Each number is 500 + 40 x the weight over its row's rms, rounded and kept within 0 to 999. Layers, rows and columns count from 0. Numbers have three digits each. The size before them is the row's rms in percent of the matrix's.

# layer 5 MLP gate, 256x96, rms 0.159, rows 199-221, columns 0-95
088:507486504488567450483423551547507508494527542494470476518503571523473442430497496465534470533533447496466524524587529410458463462527441563493524488486521523531520509427480511519566486476463484531472510541513455506524490433439453511551470500450492408471502411510549521518460532488529467392
097:422512512568518488490483499475434460491535494514501519471422571468468506472489420472533525507516477486537525444523572476499477531487524521587546494493500528535538474472463422637522474442464499509427504505470531446483515547486507513506510466423496452424524445436449503541525487508447561501
107:471518506550543473571577545458539502501557430530544453469577544557543397482475454479533475454485496484514485538546476495483521533505454506507497499553566504487494514461519538529502521479477520537557508532494422482492481432447449504522478539464467531549487526465487461392528545421475568447
105:489547485508432520493467501504471588502472462511476463471461446480512458521510437470482475482572497540496515490463536518443574493445468441496512458529460434484594499555445492535574495499509550444507499503457520467478461535501418508476494546569443523476583503503507492440475424426574534524
094:480518500507456488561515542438462432447531471510487510493477566506493492493495434502511485432489379542470500458490541433571512487509465454558507489514466505526479459448543492509540466516490576522423539452491517524467475522471427468522409424452496528560513453473473489476574454510561456481
101:487515430562494510589529472525439499492508471551541520519498545538473517451487484462497528461513529505527502466446482511491448551473518547562544519574541512521462513602492484520492604506483417515463519440525481512490504510446481506477513518450468436443551450566475446593533503496471412485
103:530438539543564500486540526553500474458553499514475510532550561452501540531489466532470492528559478427557395520540472495486544455551537424467494498537508514474509523529453441482545511497533477475476403439534515503446503522520387536484445498550456467453506536535491477547504523424509548487
087:510429600492571515612529504491469472501523493559571466458451492459502430468460498436456530523469503500480460520455479509476534478449516527523488489471542521428493437450568455477515542425456455480447558523477507471521454524480451473420450508513498468483507545470556472460509498525536541554
101:521496468464462537456443583511485518506509419518467506524507447493423539455513572519509500473503519507460504552482473580446481539487467520499485479508562493461501537499478466539486457496474596595474504476521561472487566518470567518520477472534476502467496431496569449557450413504415511557
099:506508516508559487436527520515493473518428526473537508482484464447501495435511472442565448447477503523549527453547503558525476481484481418479535532493460456544462534537464568490487497524550519387474414447452529542502484531411412534409486495527507512476572436501521465496508494508530508519
104:476500548562484507472462419490508455445621500506562529501482510497518452518539444465525494481557463471562451531492476500511503487456485518485505572488537541502416443472458468506541515493455462525471497472462572544548452536450449476467435498461430513510505518508407518573550547473516464449
102:503494578555539411457522486461474485516526529444472518516527423512507571541515492434558456482461544520506544444460469476571463498562568476466521436499538465427573490468503535519460422484528587487485448499524447502495519463507536521440514474517485434530470477477533544566513488506503539449
102:486499545476535518440552524470525516509463583555521472499486500512493523554510542521470548532453525509581542449549501550498497561461490554494479513499501463431511449545489489590527475501566609582456536417551584441526463480538509525429549473486512505531495487493493544544512528467500529455
103:428471515502508438509546496459594541545490490456539537508557506533461409525492472515516481478469443486538581480488442497501487481494501539532566464543530528420505526506475529524456575608468437498509534488536507531522481476488430505436401512509516475442483543527482505511562499539513489427
105:487498521489522476529549558517599573506502478510474550481509418526486426514525479471523523491466511535460512540501477527462547557563542544529458538546527504468511535560507444491475484425477611526470528462401586447576438511521449488491537461526564484485525487512506551441508507498507486515
087:507471512500519515541425442478505449460495425552545501441512506525501485544525477525503550569480510527514488526520474439479446603397482540512503558559497494457560588449527464471489479494472511502392412552475531499548528540447500544499522508521518487498480483565457486503558558500512471523
098:495453548494461479484502446510563589472487506526500559470518473492455533563440490581515443502466551567446495503586449567523502532539477537513437522482537517458439523484453536524486498511570436549464493421510531479470521506539532504504459523479491444531513429499580522512507556500426437493
116:508560490417456534509461460509510517516539428586547519487489460487505496514506487543534482502439496495546447488542467500499544548483454464526464465527456550436455431555463478488521582488401549550438525523459566500448517520489490467463506530460433527545497514457497577460513501536469465414
101:468482484522453537468541511507475533415454511495492514467489527507521470520544502521558416508447498514516486560471517511503461479503527490507515484557546466482410478547444544506506529427561424484483490423470580457459528501520426470550466580500477518435537474432498467418516587512537481448
095:380448498465461473459525477476439470479491467542541423518420472470561440442483439450480534533485493520493492394544511476524513452480502543514534510429469519454523518544480559465522519476488489506432510558503461520451452523403486465591502481526547497499568524511533521515485488488489480520
098:441557505522458484405394497548500527510528508490509483495502488559497499471558477481488446511444455503504483504597530556438508597473472530444522469531525501482485481565464505451517511490473444469526472534483498548448442547477540507475467544507597515491467548516443524498539612475515486475
103:465528493443479525460525474506531407519423459507460548519463483491520538507503475539472395599468466465483512482476552523477451453500548461575521505495460575483566487466468504472519491536562522483445464528573464491456508470509453498517461430472520476489488455482524595426550508485505567515
104:564441423479453488450446543495511531482557484477483594463540509494523575494463432465524475439501510475485464504453508557487499500475458474525505481501521519452538491521485492558542515493539527477447552511513507463546459472496383490483524479482478463526497362432564516556474512476475426512
# layer 5 MLP up, 256x96, rms 0.161, rows 199-221, columns 0-95
095:487482515516511478489519472521504543437462505429490529445556503564459552454488475552548496440455476493498510572511515494533480499502500456532502507470589360426478528523529541504448515559429479579538520530426526498527426536430550554516472507540438473505485460500547512485473518478493535518
095:525524421518532460523450550572519492546497472547519493495548455552508470464516492462532460525462586513482566523482469530547492562509497460432404547521494524529522536575450466476498450438546502557493507472494507510498497413534463469495455482527470484474505555425568480438535549472529414504
098:509489481567529437478505536507491521431425430494477436479506534556537509451452465520472502523490510589500489452420479529479544488519480502497516513555546487542559523556532421599490560589480501552486519514529483540501453495462459587454500454456538530528473490544503494444541466453546506465
099:449462469497467477497514551496451504425451494549449446525496407541547419504460436443546464478440441526455477493482458423514495471549503533481457531481485497486504546523468505538470509465439484440496418543476479554560485522463547493536517494515462495447483522562455446583516512510577478461
101:566536488508493476477572551543536489538461420511479449538479501527476518483505517418504442530572553500523527515495508507507516524485546495461524494493469501397455582469455467527516573466516443548478475579475486442495523498504484539444505524530420548575576463492516535512566425495549528521
100:543561565442538455483541477502588433595534548540536492478402470566470537584500509525534489488491519491478475455507473522474487515505482475457425466495484507448528544459411498477506497533523546485522511503511454479517497491498489575505504506467461582433431489567495431561481486490532536524
099:549525492475491554562501521488470509442481533486541486516474492504505511493451557524485517518414549491527452445474484536466525573487464482528548441490472422576494446490542571522539544459537521508458552479476532504516526555542481550461526575568548470556464523535440443554448405545541483499
100:519503523511513528499503476446490536505623587447548501515423559476417463456493454498475453561504541485510533535497503488503532468540476515490387455479498469469527566499429511484496529544497446491468509483552420469454478460448499497497469511493519538465482433571499492458473509581521469564
104:452462531537502421459523490596488421488486449472423496545515503538526456490556440475491487540442450543493498539488487553480549494498504452557497475434492489428507560535504467456462510572495491496487426466447480530483517512570511476524453560441555445530514538483486565475505502496533481598
097:510487536488482515470633470469459508508538428481505480501556574521513566509508481460471500525560460497473428442539460517485456525480524433484528501499468454525442526530477532473490492513431522556526464455511473548471479503515509543535414508425496568465549461542403478532450573498521540496
098:458570484518498529551516552533375528421489477528539524517493505517484444474532513524555499506458546456583474552452515500476601525472522514439532536533453516498449494562478508501493552505502496437561491492446427487550461489511465503522549540462462525536510472485557517491497475459441436581
104:468490546481530455449562471512447511552518417514497552516515498546552486517505448532513541540519562543479539411519536467445489520490593507509531436482478434372485499551543514511513468485513516490514541545464477493492517457533513549439516563489473422527523462510577480491512484567569524496
104:483471535452513518524554447476470478436479528468419451467564466504500457531509472522524568496505481535510467517408490508395495570486513476429504508549483428530489535496600537493468514443428455545507466460488467478501491522536510568560504520543564507516457484437500463546478497529432440502
096:504430535575474415504499473479581506486429475474460565539501523568532497460531432560590461465471481456496517480501477471605474522505505492486448496512480573525517440514550582560512500509522505575497544512488441483475534501507429467506467502451464551519433462505482514472481540464526517463
102:497499511527468549468517516464570487450477479549459452502477492474510455535515598535479492544520588571553447509486483446490485531578500534535510491426469424547500481530481489557489448401611462530467510493506499509451453517483562499508491457540479465452456524472518488494437512430488554472
098:498539585506473506530479538513534497465481500456504516594500464565463557548489532509498506504530451491460484502412554463433540464538540505549494433492480499528509570477526442540411530519508504551514484480480503594502515482491571498571471514467400454502413422462532534506501462480506485492
101:526485428488465504465578504477537485526531533465526498454433474535467553406504542502509548443543494544521522548450423499456439489482516480486469510519506532505498591505538444534476453467511493519430483597434504513571520538426491491513460479478505501506497419534552536464566443527540527547
105:473471521548476487451531507479499520503471489523575515521571475530495546482528481503568432554482533524531521517492470407482485559410498472490528521554513500496553409567453475560468416515514483521530495522537399511482544427501512428550521492518549529556423471546513525580515503490505487496
099:421519481550516463453503513472453496550511440461480530506412510505504508547383477506575473548500515524541489528600463466504410491481518498559474560502501490479481510541460551475515432531505558510474469512474491464519528505611492474585452509507440515495525533532524517473442536492460486447
102:544602510478520576493477454499491477559442459494537563586467472465500495500489429489495565507464536492502515549480508465472517520566485513433390485481489572543502476492458472522489448446460405462482470465486542442460522527534528501512544465454536516487540484493573538482519416502485527465
096:476552527497469538495569545495517549449422400469587540513521508482491492475442523526479495518494552522500490537488475447508553541448468510505523435565483464564495481501495435535427542390476532474493465455523519437546600547516521487568486453532511454517498503508518485461534507492466553465
098:479524516499523496500472514551534488522524537482457492385514549528555489525520468532543515444501443458449444507509524560378503507503484546563489532513483515518410479506438496501506518437538508431500532529487462544509477422479484492425487529513458569525529455497534475437398558512504472453
101:476439535513484500445461565544521497474525430405468515493513481505509458515484483434479560526456412531500516504485462541479531496506528494521578505472394481517460439444559572507469518459514506493480511497525505581529493486536490566590503546529509448551482450417507509469527531537553561491
# layer 5 MLP down (transposed), 256x96, rms 0.157, rows 199-220, columns 0-95
098:546457527471523469483334472482546513470443515507494555506533419497539502529493555509489487472488516565506490514502464517456490473487490507553492463486492500620485513525494539492448486497418550564539476520483501507520520509576528539477490565473443516517558485570570523549467533469519454448
094:433505521461508554487546492452549544487550502545544473496494510460547478511501445562518464564485494439491555528515486461437481474507497424572492516479507549560442464461523502525403489503511487441473453520491481555519540595402496502436516438440535483544433482507487524539517534477435473525
094:502482544540553518471503468483490471510495487467459507475505524498445477510447490544496577511467526428559516528515507498536501533595515428506476438464546541495557472472601429447547503494503505400523524534582540469531509500483502525500496521498436506482445622566475481576518535501493465468
099:516516489482500442501529605529465465481455477537493492457420504609547471529457520538529563527504486505482481559435425476508532454493526525522478583489487562483482470425481447478553512575501475516478483508502544446534519462599472534517477487498517463500450548465540528518463551483449442447
095:503479483458552525497475497494472497524576501508482496577501546499517506438551428548494557406463513436485467536469494440545433513598505547528536525562505468479504560410371533481491554531418494527490529493517509487490505531445476460462450473511535484497441496541511486503470523527516549493
099:503513571477504437505568441490518513453410466397546480479468467511493502551453446518528506544568470435500545470510506492459541534498490534521458459506451458568456557464545493484523556491482474492545508526577500463448431533531468503431466519457578499473487453435492441553534492488534470494
106:585509473462473570487507499569447494513429516583472517564451569486446507500462586481505574536521508495525476445511550530524477515510472542463484525451498460503505466424549482560494573560535536449495485480446412562478475530475456526460539537500460510545496549487513426512489513535469536515
095:496489583494431450530490583397459433546464557425527551431497529456493535533470488491460520559464486556475502504480495516438489540459470474557523506473517468444555507487515454546494513453526456510425519498466453487487471537553491482527524507518483608518493488447484454497454520543451534558
098:510562525497507491502420609489455502486508487469475477533529538490447564545477509521426500470491462560469530471543507481530546498507508513418560508532527546461481535524522531497440516446440458570455497453498468478543510438467494500454536482498552463489495582551495592452528570449454435521
100:527428586538547540503534538491489466502491490555447468487446464538460520487473539481490587544488561476567521514454466520503548547458545459518570484452538518488480451422520466465442525520517447494481498472591429524537494538466540521453499476550552478453485538514435412518511539487483546538
093:483497462494471495441519472516484463534453491452463525499389512614490533501414512503446507509456505589429544432569545578482532513526489486503518432507482461469503530541534456521499465464523526479487503533537505494460569482505509533535490456482429464499544611479538516447448513543506488500
106:527543512486574542526465554504514504505495487461462451565554477436490472522474526522474474563380530472544469493562379545510499514509493522446391486494519475505487443487518522516492421489573498489481460504537446549471522546507517502545516504469426475462459575503570545514530504497486503521
102:589548523521427546511505482507460443526571471476511498470534501480426420481508550489489567473511473555569519621491470493530530551472573496490496436460498506476545514458496461491499438482477599514494517508538466465496457465547515519510548598551510497496495517505506476480553513522505562568
098:510448471524472464508548558438533519515450466416472442477478472532486435510451472533527424454500508517471544515517493598549484510406577536492527550522494583489484498412417551474423554500541516473451462517508500480519520478515562471505428535514503513531509542509514538506520509556509527454
099:506483452448486520505518461484452510530440541489456516505492517514528470455561449480459520490581479379457508459499498532538539469475451443440510454516513579488556443475533483569484533556451527486530492467528539466561596513458586540514487478511527451493506500450515490505523444574576510499
084:525490461498481459579513461513533514535515527513507484514459514457556417467487536489480476549513465483494495457560458571460523587493433406490434491519500482574539477525505538507473462496514472410487588511479512395483533480500478511541527519477420530488501540440504416525522419536505498488
103:549519513543507471456606486459516540492505464514459554434472611575470551490564525508506469535477479505508505524435560550514466547560523528443495445542483490527537486522536509584500568463442529538525491537516490425566487470489434503418514522549501472510512498456487489563503455467530509495
100:487459510472434508510561544536474534563524466478458444493569506475511559544460448422468448529467566432507448462412500502499531505503559504443403521485516500494470474439558532481407474506505508495507477514568439462570506532458431506533449487494485488500478535549517474444434472495519506492
101:473498549518555500455506451503441504525488454502456513516489487503462522500513492505440529498543575443513566559524463422523426506576489551555442467506546417488461454495423449469474452503477477505477535524531508554481474515519541504516376433541526468488547488520452513460424527502428506511
098:493583516527481536539529475527503461496457484432534557492474496404399568502474427500564447450477470531455471543480504485523495534521511549482536523466566511579495558426467556513495544452515550496500571462492514446531478528530509410468485536502504552544426556491493493506524494532534532508
102:456470550463510497515608461434499511530531418486507532433471462528483478584520497507483497496535563528536462497458512510476524569515516517508500516519525509447531522548534572566462442530497479476485479444571394505480483521482489528469402557496456485501494534484505505470471465544520534384
099:464500402494457521475526496505474507500497470468466564565470486498488494462493485538499476507468530524481457523482459528518533496486480492488549527512507564421477450416615540454529459486430402537472477531533506468514507478459520492467483483476574522434507480555394522481469523542549494604